{
  "vocab_size": 32000,
  "hidden_act": "squared_leaky_relu",
  "norm": "rmsnorm",
  "init_std_o": 0.0186,
  "init_std_down": 0.0,
  "learning_rate": 0.0112,
  "warmup_steps": 200,
  "schedule": "wsd",
  "train_tokens": 830200000,
  "max_steps": 6334
}
Each number is 128 + 32 x the weight over its row's rms, rounded and kept within 0 to 255. Layers, rows and columns count from 0. Numbers have three digits each. The size before them is the row's rms in percent of the matrix's.

# layer 13 MLP down, 768x4608, rms 0.0167, rows 0-50, columns 3200-3327
104:136123135155120059128126174125130123111140137115120080159099099107109138123120094039123136171180105111155124184133114131143134122126108161127185163131143140105128207130139123133132123106131130160119129161035024131193066129156129125125148124134125136101130131133131168125133134160129084133198225124129195178128180122130171137135141095119093121167115102129055099122218118143167102099123
100:125137140140130149126134182131088108143120131109136157093129113177121132119136072063134132181122139126189123099147154124092171059126047073166164082128141141201126165124124140156127128089119094145095100098165127141137122128149133155133103126114110141092151166130130045170165156181134069062030054122128170033133084117128082136155117137138068134132153062133126133169136128132101129101123
101:132149088124128198119108086129171135145038144155140136049131117089135126115127065139117119109127065110065133167176127123104147135132118085071104156127137154200121129147138122126126121119124137148179101095113113136176152130155129157128147137127121128176033146126124103121130099095128139071139035131133164171122144161123118133100095120139017129125077123147130150123097127128118122119083
102:132084151109135200139123158133136125177153138135132115137101180156109128132142189037130120075091101037134132225099135131085157125137151111164123174127147122218122162172119126125133123116117143191133023040166114130072146125178127225128115126127133134126100112137122105147088126165125118096068167143128142185128186120127159124101119143160157140139081122113225126169112127112135122153129
097:138149159115127184139126063138078134192161130137128125095128181115103120109130137147121116137108129108065121141116078127074127177129175138159150097132105142042132149122141143110132119117159117088173123092135189125083129129126125095132128133112159129062093125119129101094166116142135168068249188143129132149126096104127137131152067128136117141101004121122255135110230130127108129096090
099:136122131099127132138133138131116131042127127056132116118114085147106129142124119031130131102066102203121127128207192146158137116128108065117112109123153142141142109090119129111133131141134082133151100101127241135213104130180136148131242126123131125122098114129140156162134103144135097064109145128128061125132159114128152126175101122140033131148147156120143119145028129150093117117142
100:133090124125130187126136147128182135159044122138121104106157121127138115109127069156129134134121099142127124101168099136124027096120107147181100146130085132049121121046130122127131127116093137168143075134121081128013115129128132117132123128120105135152142146133120101145152129125132163146085140124126130131132154111133091139116073130113141123086083149115169130090175124117101136141081
099:132134070138122218119122119129150120128121127101129166130127126144144140132133085166146131125140132117213123093168181131180102017133102137202061223124131122129139166056129126123131136147129057155037087107146194114217129128194129154116083144127118134169084198119125045093117123173138087092179208124126005087134102110128118136161192102103067119137127092151172123106130135124156126203147
100:125122115128128085134127054131155138130081130127137090162111166107118146155132066162120128080110077036129128123048135127172128222119061150084142192132147116225131108181132122160132116150115209098112115086136102135094161133151120165133170121129114124165077129126124139087097127115130134125215108129122062164128110140127123123106088091153044128125200087130180137040117131136142114091131
101:127146097130133047120151087129069136074113140022122129140144155122114123101126150124123122140114160074134139128133104127138192142132098175130133144129102146139123145129114118141133127156092121150021176118164172128122115128137137104131142129149108124131167113114135047124158117117124111118106201133128202125131127130120144129081131132116150130079142182131118131092152136129129102125105
100:141110091137119171116140200137130120110174115098124135160146171180134132128131098122120119123197164149105117054170161132057156140126088120114171115130113120125135132209132116152128125145128075104048083138125152136108121124119120103134085130124136128117098158131124161147072120202117084128153227130128159113122127124129154120147071150144116130140234166124147127087149122136127149043084
102:130106135105126134128110161133103130086000138048135110136135125116118130148127094077122121152109166168182118038147083133110112156121059165152155227130129096090133109165130135135129130142135099147149162063162098139082124126116119094124070132110104126189150147133127168150047118139125137076228068122129133131129144119127110135118100135159092131126133105139133135187097129140144124085170
100:131110102122130129131111070123191119146036135143125104130155190169114114140117100088130125048138102063141126099105100133172152174121125164127110119129169132183130107148138129114132129142122081154188067103090103126169111127104134142126102120121154129053136125127125089131139119164116160122130131124123103151133114122135148149214145081147116126093100103130201121131160128157196106175057
101:134108149120122126129114155128158125148138131093125016136089102104116158131133087197128122158183138143158125213106101124121115103120122156108137038128107117093127172160134129094129130151141165150208165170109146121149122132171122089121118131137124129197179143124121072082119136139126133077168211128132146137129102130138079119145120115121255135084085080148057144158115127138185101124167
102:141105124123127050125123153134144129163226128188144106137117078116138106132122079064127123124184138152132121093155071126128156149131187124078025173128112137087119135053126125165127134145114150163119060183159056123081092131081135093141134124122140120192137100130128093198138126125132111122202094132122131193135126126124135126094113117106069098117141142117062139094150136114108127095128
101:122132128130130132137124172115125134120113124094131141045137132156109131139144157153127116147190173088171122175126233131085129103125119133105180080131110107162123184095137127120129129050119116144075127171152081136141109130134129231137092128134122127169104115135127047166126150074115156092081109126124204161130140122122170120155136135120167115119188085086098125133223124140160129223110
102:130139139121127102121140087130119127157191110155138150169120218135133121150117080158127139177160007136143129103137187116188125156126140096159074117131137123086123129105135131142135123097126145091022188099125194135125126128255126155112175129111125138129106093130134062155120145125131094107134131132126076137121178140127122127144180121108152131124096034110100131153253123123141138180033
097:115122090136134096123104100135185121140186118083124131111127163114124126148137108080135128135100206135116130108103177126119087170123111151087189157129115135061117105148135139142122130119116255146085135108124148112100135129123124121142163135131139134090109120122121144160159134129122157096128132127135096179131056133123156127086165124101183116156178149098094138110116120149091136135111
116:128124117099124152145128089140084125118091138142113141173123120143107154130127129134129129140182173130164133149123143125111109106129159167161173081124133130168138096122114131127134125156123185158158187126107105128255109124114126176126148126112151129170148156128133029164197095072129152078084208130118102098126104132132109135090166105138099123122191167139133116071152121132136112146077
099:122119146125134152120148109132171128138191124104133082130113151156153137146112158169124119102131086149094132110083130109086118160139066217146042225125123140105127143107116118131130128167149092130069037141100143126186128131112134197133168126113131130139120123126114179082111102166134161086137089125130100121127110112134137130046108100125189129140168136124172137184066117128159112111134
097:138133131130130112132122148121107121210147118045124169095136142127131116104124178165140130111160092122124119085144088117091135103120119224121153096126152094087129172146136131134128122094134116141207130126171201126059166133068116178137116124150135134076130143130124218128170120112132088116131038133122106151133127125123127144183110135122168117093171102149152136106182131147124144162173
099:125147147139122132129119084133127122106117125153127141103135129130131169132119115170134134159117137149188128115095063126065151105122091153134201019127158119131127171164127129085130135155130134067168141161134112132044108129149129163114145119150119125214104147128135111128114126053124112112101154127122193165136112134128131142139090161089095118133157162131122126115081124114094122143112
098:128139137110120099132139071127066126137000110187140130114115133133118127164128144174128127151040143186186128087189133104128086132129154115081149052126121124092132136175130120130134129158109180119203206090112111134149111128128122083131071115115123123212053129126121133154155108150132099140114147126124080110131068149129109148135102182100099128123116157130186135106170129111138143189093
100:126103086108131140126114042125127125105149125198116072105136088102089108125120130093132110149074144139163135104131146134127036172117118152120086088131150139131138172090127127091121132105110151108162173222126214124147084127142131093138084129114134128136120161135129134122120113123128128034170140119125179124133114094129085132123066124109080136138093123122067129138138130124110132223211
116:128151115130126073131130177126119129133130137148123099091139100140123119152132119108127134191149143082048131099177126126108140154130108139127124066130106113117137144185138116138120130079153065136102168129179123129190124130112132200122121137138093121155146172123133141198105119188124143165082152139129164122135135115130131122082151180119132132100156135118167098187075127137139140177149
100:139116162132132092122118182127087126124131137067117140069141109145119146113140169119138139091166143175096118124086129136064132097123106098180124053128145128140141124058125117141135130108089073136082097113126161126080116131111129176137155127126124141054079141128129138141086136094131143057163055128124078129122093150123117139094120157114229123137112097113045122164114130172157123151084
100:134146145139120089122147177125080138123075136090120122164108078151129084088114234116118131132096157127197119157185121138086211088128206109102108079127123131073135123092130127137125131077131097144081097107138130120154128128113122103126125123128141130103129152126132049159164136140127071099133082125132140094122105130124092132143135133120154132143139135119019127107106128139145139062052
100:122087109105126136135127109126127117125227127086128151140134086115120118135130141215128118144130082103077133115141114137129103148121132075141124145129135131148138095177128133112134127152137213102147128077134175134134143127061124115122084123107130124144130128133126153165096124168130079206174088123124063168126076111128093142117124136162035126101157040116062124089134128103118132129152
100:124119124113139161117144237132141146164118122106146101118149131203131137133134129089132113137207171179114123153162131131140106163118107160062092139129114144170139118159128137137124119098135130143089133051147152133076156127160130069128132123116117127151165125124127136081108119147135109140130175130127117173121144156143160131105105161088102125085082081141102121120083131108141125137120
099:133145144131133164128104155126109126142215137154122134100112165130100096144123129147127127118146154082177136115147140129111198109123098178165122155123145128083112181109126121120135128090125134111096100135087063126017056129181134197131158130130115137092100108127120157135128136157122127157136054130125092209128094143133108131205143121133109129134029141109185131191119126120147131161152
101:135118145160131149122140160129145128140227142123127174055134072136132138137130064125127123161112228116185133123201190099115051075131127070113078113133143136184127143158132130128123133116139050170172000141156167123149135128110128137131148126134126127151061110118129097168098123137123157160117125129123138082112182155125098148147117089131137130126140107125110115123086125147083127133097
101:118127123135128095121131145124172116154155129054138097130125188161146108113129171110132139157084172137075132160123119135134176077145060195079036126128114159154131125156128116145128134126151079158137135094112130134124111130137124097132128125130115128066113126141130102122135127193133137175170084133131086096138122125114136128159120124149206136141126104131168131123092132113133131029134
103:128136109132123161134119129125195128092146126063129087111134162128134124157137169115111136142168143151124123114074134104135098144116135193153201128125135117010133165116138129138127134159157110147079155112123157125123100126069123088133136127118120128124162101128129119094113125147128092134100143119130106127139176144128113127126107126107172116101130135131103132150119129126144114065136
103:137119156128125119129103159127170122110249120141120167078131207119121107159132081161128136167186085163163131070150140121141083132120216138134032173129140150110127129093132134138132134122118135156195130058119164110062108131165130102134131137132149128174074138133137069120088117130115155055081058135127036109128138132130126139131127138146184124127184101140150137126076131154120118160126
102:131146125126132068135121183129115119095085129118124138121127108099115128097141145151123125100126018048112129130181196129156108149129094116067155121129114144179130128130138131134133117077123127159201072167135130123148106129169129170131124130136141120093171076123126094100173148156113159161143072132130199098127124121130111121182103139130109125112128149110133127166158128123081121113126
101:127156158105128110133123097129120126174085135027128172122128123091117137140118163185131129111065165146163112245144098143133157178120112130105120197127114132140127058041133125133123125095156135162188133222101085134138195124054123055124184129110112130114093141133124098162112153187131185112165034121126115159132166135128103124132097150111089136145142086121156125159146131101130139035123
097:124130098148127129127128148130134129113101126117121163129116160105103133129123084134126139121109137118073121146155181123074160085136151103113162118125121088095131126150123126127128139146142052109111038189116070134129107130110122107130104120110138123141110158132128079148144127122116142155124000126133102125118157137131151130145060107114129122077148120153101134085123137149131122205175
097:120115142124129129128121104133152128154000122135123087120115083149128117156126168144130135214124132139072124075137131149112170073138163149143088109123149116144135090178138133118116125094132162123125127099139082127115106128122133060128204124131130127118166151129121176082136114185121105144088113120129098143128102124128124146191066138123124122175150177150114119119195128102122127079214
099:128125146126120102135144084140180124184127133162125125079131140116122128141118094148130133157138092176144134145079092119156102102125136148109215105125100124127119087089135121105120122178138114139094239107162094124153143130100122098129106123126089123081095113131118117118144120058125117062026109120133166162146091134124166136105151126153101131127140166117161125069209131115132133188133
099:137126133133123071119133084128140134095097131083131117153114067108121147127129121184125123076098132096156140144152118135151095091130107122105075106133144134163126074115127140176131121081103191158116036131171109121092147125103130148138137124130109134100080121138136147095115131077138164128079092122131082138131135130121134133207189127148175130148194128127136119173237125126152151120101
099:133121104128132082126133121125182130154133143065108118095169088119142128159131049174132122138138072137129124090171129120092085165120089111156041134127116120110125092102124122167133129140127131153138241198095101132077105128116129124140142130128124125050115108126130093125154125201123158088128143123123094094118087103125132127126040145144084127137147190119217119108188137123195152114142
101:134122095131124133129137155130141124058084126067118135088120110152119125110119131131116119126125114117036131087129219131131045106125122066114139101133133124156121088217116130127127131099113208082074136124142180134180142129092128161128139123114132120168040110135127087111112120111129120158051175127124074146130082140126101130085144202097062113114255159122169129086078138137143117138158
098:134104131126128066141131146129095131075088127087120099080109178139130151120130100138134125119076140167105134068109191121108156160128097167092163071131127140116126175138133135142115130195131174157191141165122084118119141131139119175129096129135136124038108180132140100112111120100126125127201162128130126143140141142128129142131191168125027137164229117148152127121119120117121126092132
099:122125143137125140125139124126095130132139130104127150127127139124122136136133124095136130135255153135059129041131141136116184054121155124111089148128120145072134153170137134182132128237136077159048164216099146117185155131138126080126079124145152127127132105129128115101087147110133140166133146124127160119122152140133128129157076102149105125123136117134183131128119128071095136107103
100:112122125129121140129136087122098139092126125177146110104117107093151133115132109101140125064156160096113124152040163129150155156127083218172168129131104104122125144079119139117128140116111154107193176125089163128088178130074126145131062125148129118177099145137134103138121143055131074168142082130129121156130155121132117121157108116120138142146085144115062111149083129135193147197142
097:128123119110131134130134167126132128142161135122133130133109174128132146126130127124125122144068145148149130062057129138079046159128164139024186091128114129089132131195125144149125132140104105142155125104136125116116095124174128184130170130135136134094038103130124103132124145102125096105061167125121100117144123146134139127064112142165151125122143129117080136109113129152116156172055
105:124122135125116104122127171130140127156068125128130151164138124144130097142122158147130142129075046141058128163136117128150188044133143130160053081127137131100117083069128133126122125151127151143101160104141092128134106129099130100125165124113124121042171129134129111127097123134130085113105090123126122095134151140132151112158125088149144141123172123159131140074235115148104115040164
096:125118062165122120123126109127129138083198126096119138124138149115106126152118106095136122141096170081136122152119064115110148108121155161147110095136174135053128111097144135129132121114113170127101086077083143127152149128175132087130147135142138113122086143132126154072143128159133158131149065124131158132114122125128108136135168110131169118091144159140129140155069129141124129130132
098:134125155108129197134130122120178131102076136020133155083111134133141136127127142170129124178082169109092130118112149129112077114129174167148153229126126142062125096166133135093127126139118181077142146111092085135143145130128130132124125129109159116137132101145137062123163129096114062212202112128124156122123134132131092108167092148131175141121105115144197123162147128103157130117093
102:128151115137127117131149069122050124191115130095121042088161067139118122153128099098130151124175137134183130128000104141107174095116124145191057190127130137209128135051141145123131132124131065175071082074117164139226125131135129076134135132138124137187093161128127122051140154121133144107078049119127080152124143108123127115123113106118071124173120158137169123123255127122141126109062
099:135139161107132118133127127128115115115167123157137083139141147096124148109127209131125142122146186188097143184150081150140139137137133128060176066126137137089128051096124142157124127102138174157065071143136123136142119132180132125125113119145114123078161113131129242154107122139126168162126086128126122125120136125117098128144101130114139135105164093119142151090128128170130116087161